config = dict(
    head_dim=64,
    vocab_size=33813,
    norm='layernorm',
    rope_base=10000.0,
    rope_fraction=0.5,
    attn_scale=0.125,
    init='normal',
    init_std_up=0.0194,
    init_std_down=0.0,
    beta1=0.9,
    lr_head=0.00657,
    warmup_steps=0,
    schedule='wsd',
)
Each number is 128 + 32 x the weight over its row's rms, rounded and kept within 0 to 255. Layers, rows and columns count from 0. Numbers have three digits each. The size before them is the row's rms in percent of the matrix's.

# layer 10 attention output (transposed), 1024x1024, rms 0.0516, rows 75-124, columns 576-639
090:125143125069053158111098100138100112137182124106089107175109086072130171148131140120117079115092133137146107092142121121138165138105080125151117097106067174141114091104094152176122146173160124
089:069140124137060165166166141142142068126122127160140113092146119123123160109191153110131099111127126166142090159097139092165103123141199175121110128084141114133103097119149123186115119114123110
088:156118134133147176183185114133106097109136069156125122184123102193101153103146118124139104106132108135130133134164127143094181098117124081150098103091094120136197121110153079129141108169136094
089:121189172080129138177114172084040150157099179093112117099168160104147160118109154114123166154170110059190124179113207167181129124144190062110107152147191142053105188170120148173141102079129080
089:127166072160163170156120124113169148167137114077118096127105109092123128143125153171073106131109175122093130101082127127132097142197118125064117102154084126126152165121172135126093097168120156
087:132127100166166150094108126164205154121141148136178129194069181140151143149173142122117118137110129118078076126080150094100104141126124142166120136108085163117106180170114172149109164206045116
087:107133136067124155130087205101138113089100124125074085085073169063106079106141130179165029129085056113156136133163151103131096125076101126181113165120139202105161105113115124087148150177101112
086:146156142113162100191127101139150122161105139126185124117126119135096072058109147127094133128079133081111110133113164188188133151156182122108121120128129207151032130180119077138104072084131133
090:151108144106184149179091107157135075146150146124157163194127134057098120170123104158114145097121114158123126115154082134211107176135138147127087129074082078134127135085184116089149125129114145
086:092150097129122175128130112105168126112112142132144148122081073168086095092133116153115137170138148152113145144121136147146133101153119162107177129192160177049099155132154090143126169140154131
088:100128172121128122096175053096132107126103132167097150191114116098171078125154109209163158111123134174099093111170098149157154167077130124093136152104132141160142155136132132165171110098170204
088:154147099155110070148198146138129145131111093180067072149159176159177142166126122142064096131145112115169159144111082120073178119116148086125099082150059169140139132133145131103164142093149084
092:052108108145150136192161120193168103143138118206152137167098171150122159129049164138110159127097127169128111161161113193163120142125063104108151058103126148130155156141162092155131095148122184
085:152111121121159126097155104078113140137117146111093159159134100042137139139174143144147117138147100131101126092114157139148093106105114167167170142108119135106169134142172130138090117181194208
091:093077124181143122143178047164156110092131092135157174144092089089190057166142085094127123148195127172131131150117139158098120100094098113136067120095099051072106107094152145104151178123055148
086:135160091077164132183102131145134211137117106123173131157144160118128122098104114114130160102151142159094136032154133161122167102064091146173118082103154176085146149115097121145158065142162117
085:105111071139113104165118187038132116163157167131117134111142129094090057088123104176077148095133097151168110106156177127137124141142106177141164112130113100158127120124122147190108127104104117
087:152051137128118109098180096162145087143121139105107125163055148146077098136155155092130156149063137140181156133168128108199075197180140143122135151110099109164162145155139130158139114112106122
087:154067140089133113087127113126105105143095173110105091136147160123156132119117118176133137071147145102151193128146107224100166100124153119125080114138121176114172118148088131115080141145132146
090:085090150139156130082137112129126144131123147125142159082126117149169128095125127131131205125141135150096155059189154129129093072078125061166122130087113104130119157114124115132113107166130121
088:175127123121166140113107137164117123152069154111108159211090114062134126142084153129036090112104155065170116145112184114080122152141099124057120185151138143160205102100156083074092178109120114
090:088148151118149176163082130103133200152097176089179189163065149123120171159086131106096147106123121147112138159149194135134105180122125161116152109132111123134197142135133148122089144149106139
087:115151173194113102162120091134166177126187036118104082114179205115133179160110152114129131110176141148104091152093123092096090121090136167110114152130162156074049141149140232121124123061128147
087:154140097114144083124139135145128126103137155137108195171082150061080166147128121155122156097158045139115111141153102124144157093137123114158154123143136134159165131151113064159152094120176156
091:102146119119087116125152059141096126178185114158096097113155101060049161134185116141185108196152145135117121114122150106108106127086156098106139143135121150114168120141189105132103143073128117
087:150098111072122120084105112125160167112108109140198148218119124153122140087107100151173153104116095066126152145056130111097134187136159095108119112161140137196138162120150121087166153161119143
094:099052121160084126139143149134165171132093148126151148208116148152105145080165122057176073138114122189112149073115109132184136157078107143128195174166163119132093127073157146167124167141128109
087:154151134134120122102155088115146085141142147104102115112127145176158131138137142057165142112177166139115134184123128150147107091139193149036064066072084096087090111149095112114100112113099072
086:103134133105143145139160112114150125131179106117106158183051140118066228112136074115128073163076123093158153113136104117131118110112145145144116099114151169107117113055133069127138124113153113
088:105097095092097079085094165127067092191132029125146162096127160114136149150147145179135176139101151139100146114158134112137185122145114131138108110098135140043138139096128160123080118111150118
084:117157117106137172143187166176128114103096112130099094132096094104130061134131142123126091112056139169119132108109103097108074161116202102109116110099133147152186136159091129107115090115129127
087:109144132128107158085168149176114135130119084148070116082109127138129064098100164096131128163150216081148191167171107130218109081139203151060137160123108133086124121146116154106120133157112133
094:133158180161140118115157123124131130147104127109170169102161064188135135107174148087068152081162163140089179105088127109137208159203134101108121151105136083082125137127153107094151134119123118
087:114141120167099151108143074090183072164091161173090109199120099122167120098067083119127178060147161120097132111164108103102142122178126174140099133129065158128103155135157088108135078081092160
086:133155155146118125088142101168145139110190120128154124219120170122080131102118127098145148137192106107103105102089137129143089144089131080147098091129148127127101176130110119096152105110148090
091:167098107123160128146176072162107107128098132133149093150133069133151121158088128150107154144141094135130154101177160151108061102150184111098155094071063151107072147105134069153113104174107128
083:158147133116128138082156167153128170142143092154101119157105108154159110177174104096165077076104083113184160114099115122082117130099162111138116155133137127109124111134092094089181104085102131
088:082115109134128153128141182112119137139090146179089054134114089155122144092163118086185141118146117109228148114130120151137139139141153090066123124161094152088083104164120131151160150156134146
098:170143100091135060156131074095107090115113132090112141093105101118116127122138110141191083202109147067111119187172102109071201189162143197140109093133123176169086106130038074161142171109129143
086:101118131095086119082081125120145143110128125134161163124159160103173118140086176132112092120164101124095175102148094173152134154151146174174118076118130102184170180130094121080115122111128129
088:155073105111122123137092117118193117083109142095125161064165203135145143137116123109093097146162083083104120107142149110104122151144191118092159104129053129122190114100160063143109159085126104
087:138121145113137103155129144068081123125105109125062135181096116090159082152134171131125153093157117149125146089128143144168135085176170126108130174088124151168086112166147117106126124190121094
086:097110103195149068084168146121123152161125153082130198146122091148105104153092143107114053125129120101132105144142127128095176157098173094136118101133083109152148106136156116186138124211151125
091:135163101142074227122126085115137152134168164118147112126061141109069153084068135158147061098148123134067140130125113155113175167101146149083142132124211132112114115076119154169161159161157180
090:135087123085090108168097165136108132150171123173220110125207135177127124197100111072183134122098144150122147180145125100083152091143085095158152226144126227089144202187105148119080126120121142
087:129153121106079134083108124166104137102158137111142120093137156171230157134093126157061131137136115153129123120103146153150116181149128128116172107124146092190063129127131201191088097096135146
091:130092093124143204105111138177132145104158157152166108095156129155177147129125129159107211103160113126074182086163157159117148106146155101109165147097121116180118166133181154110160194142102152
090:141119121142095148132124074093106132172120153079050154089173073158134154134111136117150085127193163094145063112123125165047145128074126106178066094099104101063147151143147064088153145154161099
082:105055114111106119026163162165121140129092160095095080176173128136163108129183167128163082090082141161142130106128121136176100150160132179148133146139150150170144121124144163128126149168101147
086:104112101187138140070149091128145120147137099155098162151108170095139090157163149161139124132134081155123129124158154113094122151175129158101153126113154173145092133095067091092119094179106095
# layer 10 attention value, 1024x1024, rms 0.0596, rows 76-125, columns 576-639
083:138174126084131081120088142119106105163144132088157173127113136189166097174177169113101093130156150159090101196129148148158098138113102104139138131150091196111144115146154126137124102060145123
086:152108154074123112128134147118118061098118164113071131097146084150174161175113102136127120129054124117136176144094111112125141156099145193198114115106110091140133166148136103079162111099163148
083:127138128100158145073146166157161120149087119104100136154086084160120102094084123140145113137136084083112186113144121118099146157117112203159184106126142122111171124157155098110115152124115168
082:133112142178139070124084145150182096120108059173149115116152191115063146163128138177153145121119136170088160162114047185101131141120086122079101149153094124141159154115093112147121084139131196
081:087197127116086136155090091122107150088117037101180183190160153137132208112140109176122125127157120183196159153147077168080127172127163128143113126142190128111132119135163129124129157166167122
083:073122078125141076134099110133120160108070096106142203143177133142152130164154193106138134105065168056089133116102110101093115124133141119131160192203137151210142163178152119082131167114146173
081:103106112148169151097113157075126144124158151150088194109081133113097144172142131110134134118152087150134101161130155129120159133151116119092104164165180055120162133154148110085110150126181142
089:134084103178121079117147095112100209128155093126099122019099161114145138132139135168153189127162126098194106112179070125129148118136140033092140089136169092150119096079094103185143046154164156
083:097171029106119122145173135127127185127133152136059099112114143081159131145096135134117087123132143074077065159161167140183179075114165133129148088211129120111132100124161140150108133138087144
086:117205062099126152073140114141118085124130100152088132169114190150122121134171141152117116126148126118101120037131059133138194121112102125151101142144171157074138038075119108150049120139145129
086:063067107108124204163115140176136094090114085136163131133126092118122188133154095137090115118157071134126158101122120137133126109139116091147114096142144162076149117160103132098147101156110155
086:151164065097109141145148115157143086042119129115100078156098158068114073152168120120074169132167103153154093062152097142137082147150132107208083113146118155094150089101146050140121158120171184
079:118179118108154136092084133120184122096200128166064158156125118137131134136154161093124105137140087107170119088147126101144164160117138122085036065092111148119120129101183173141117136198082105
086:129139120094134132109151171156094104150141059111110096128091183119156140115126147090162148148149125075132137109123184171113073153158171136183051168115103117171179170089164158152112191104140134
085:150143096106104121170107071130173087124145110126106169156095131083111144124135160118086130139090164153161151165116073097167150125175117129156101021096127133077109083055105168146182122170159154
082:115135103106128187107156118121114157114091143152193103117147129137161139125169086121161138147133174070097131147078161069088143123124100127180148116219075113110154152143174110082134098142066163
083:157163118152115108153091170135135148117115186160165100102197177102024198112171094148123168131135138154117131120142065117153146141081154119121108159154176179113163134144148122114178161132172074
082:135104128137104066188145098089068069110128138136097142115108165189102092152143109077110091118156128184113096139111097126149080132108154169159166140134115095162131135145154177134115160054125119
084:172090042103114162168208159136159119086104091135102107115101098128110113139160164140187166114120133223156094126108176207158131086184150157126052113139139160126109152088145098143136047154149129
083:130158112137141098142073153046088112104178164165116131149118123164153059149111101147136168072159104161177144152120162188137098130083159169159139144106093159107026109124146143139119146084153117
087:193124135133144135140117155108161130143158166148147112148138144116135093166103109179093112097107108110097189127172173110181137121165106113144165152141104113198134126096056181198133116164172051
088:150153085144114164128124054145079152145057176125117138164112144203109115151167115134180116142145121054095099146103121078152154084122085189178166143161134118110134103110097112113043129138185172
083:112128130133096158154130131057089126209109193080102111110080135219127155143101147135093153150139161119135144153122118131119111093146125088114116139137181123075101143156118158076105105200139184
088:160152119181189104146090113110178121073111166105144143105143156161131091163105094088139073129051099081045071070131140092161164123092120141175164115136164190116150117155156071106107133161101166
084:148108132122110133167126148181191134147132161108149139128098105073103144149181105172089089178073121151157151112112113103106156128077169137150163090098092152136102152137139082119116120078121081
090:072134127156108153138067111116137114142124070133117076080117104121094144157151098138087192118107124137097114110128166106075107144119126173171209161077179148149166110176105092124135117153174153
083:139091145078098206108144149138169162137090106142127108172160176160120100135098197149157077134204134151165190095101089183134069176131146119164131072111132137099129123135122127108065068107139133
083:135111087068159176155128145072159139156108066142169183101158180166151139122103115120044148062080110124129081068086130157139123056109095149105135119133130128141200161067100107142096096128168112
083:104146090187144134130155171131161138134124156087194115120087153199117080099132087193115162135163077141077120144115164131111127060091110102092105114176134155129070064133154099133152130096142188
082:094141141140163136174122081116152117068115116109114145116184082089168165139109116115154161127143121063109135150062133192093134155068089185155136092166118183088108164112118131151058120148112136
081:128135154085126136177108208123086090219120177101134133158197097082140134127137154132148112126130121138074110149096181066125140136173111105155196190128153107099133118095153167121131143068129097
087:154088141073148144126099138126093134107171193151110127079138102055097071136085156080162115136124154117103116115201063083186195156106100144112165191116084033198154093182132162092148097131144169
084:109113117122132085096127095098151066105102111148124134109112166116076088162136146153090131112163177147146162138112133147122108161105068154126093108149037107129156097147098133055128143194148192
084:166143225135109139158132130080054174171139109172132109104124163145155113110177107115141157105114077143159158082158158121135094141126106114084125124116084146138135095091154188176161097117103177
086:079134099149148146098111141109174150113138125144100140125124143134139140143148067167182145152104130135209152131140152133154197111123150143197088130171153099073107157174139142124136191135135148
081:078145130086158129185121114123140119118136146092045176188151156139138184152086139124133157107082111085144168067128080095083061151129109077142168164099109124123111175053183127144153136125144145
086:092159141084165126108133150161148128155105099062116112152180153180134112120122090076156104156090157138118104146110120147181154134113137147167093120131120109083134144144098158127143178085155135
092:187119162157115167152117134140132101161161164137117151124098131143157111175120132128132147129141162103102138079113159135125138115094097131120060081136167201126137121122066097105087112179078132
087:144115165148136150128137126099122162136104151088094140117067139083148138076138077142124176189149032123092120078082108148086097173090130094108087148104052108134109157180152119094093120142066129
086:157108132143075130084136137122084139145158156149098140151098137149127117128118140159078120129171138103151125118077122162105158024123094076112123162177121104102124109163154113121183115110103169
086:186153112142185149111161161100127116129138122154080184066150076059094141162189077175141094094127158123136136077100131163130163132145101084187115117133126170075129138107211139122100106109114138
083:145125080138172106081120095121082123202098077164177125172119145173147181170105123126131132140140207129139156065097123154121129144161157133109079116097131153130158089097168161141130054118146143
087:175109110093171107140122155132182095118112105113103160118191193100150168115190120092139104165114128159156112084130125119099122090106143183115150179137121150167127140152110077113144145118161128
087:076106106143132165103105168130120143106159189116135128118146091129124107140111133133078117204133110157120117164085169098131171115114143105101123123117161072096121110081148133113077170096098159
081:138158138182149082091099138074160148077141113167078104122178126158152139072116151091145105109157097162119127151069067131084062179116205139115100113109184091069089056146128122134140094137107093
087:131100113184126057045122081155131084125143149189169183165119118105123122113119087047190148087136164138112125105173158117149081110122129165173033167171127133103125118079178169122116118145099145
086:160127104158155124115197147094102105102131116158075094145116132098133090091144125117146116162126120171050164119137141174111098099098115120125111096088159151134156081111138077144081107111083114
081:125150136126104113173118106121086165156108083166141160116101101134128104152185135134152198089164151110103147103140098102131115104114169103129090117173116056123169164125143071088165169176099090
081:157194148157127187167118106112149141092092189160175131122104121163148113098109151140105115094140106131169166143135102129091120144121078138173180095148183138095177157133169173096082169153126108
084:100129177110165053084135160159094111120188116164153145176124055181170156112167130149095171152151182141094108171092144157079122168099137103122097137138124146128140118114088104121079148135098152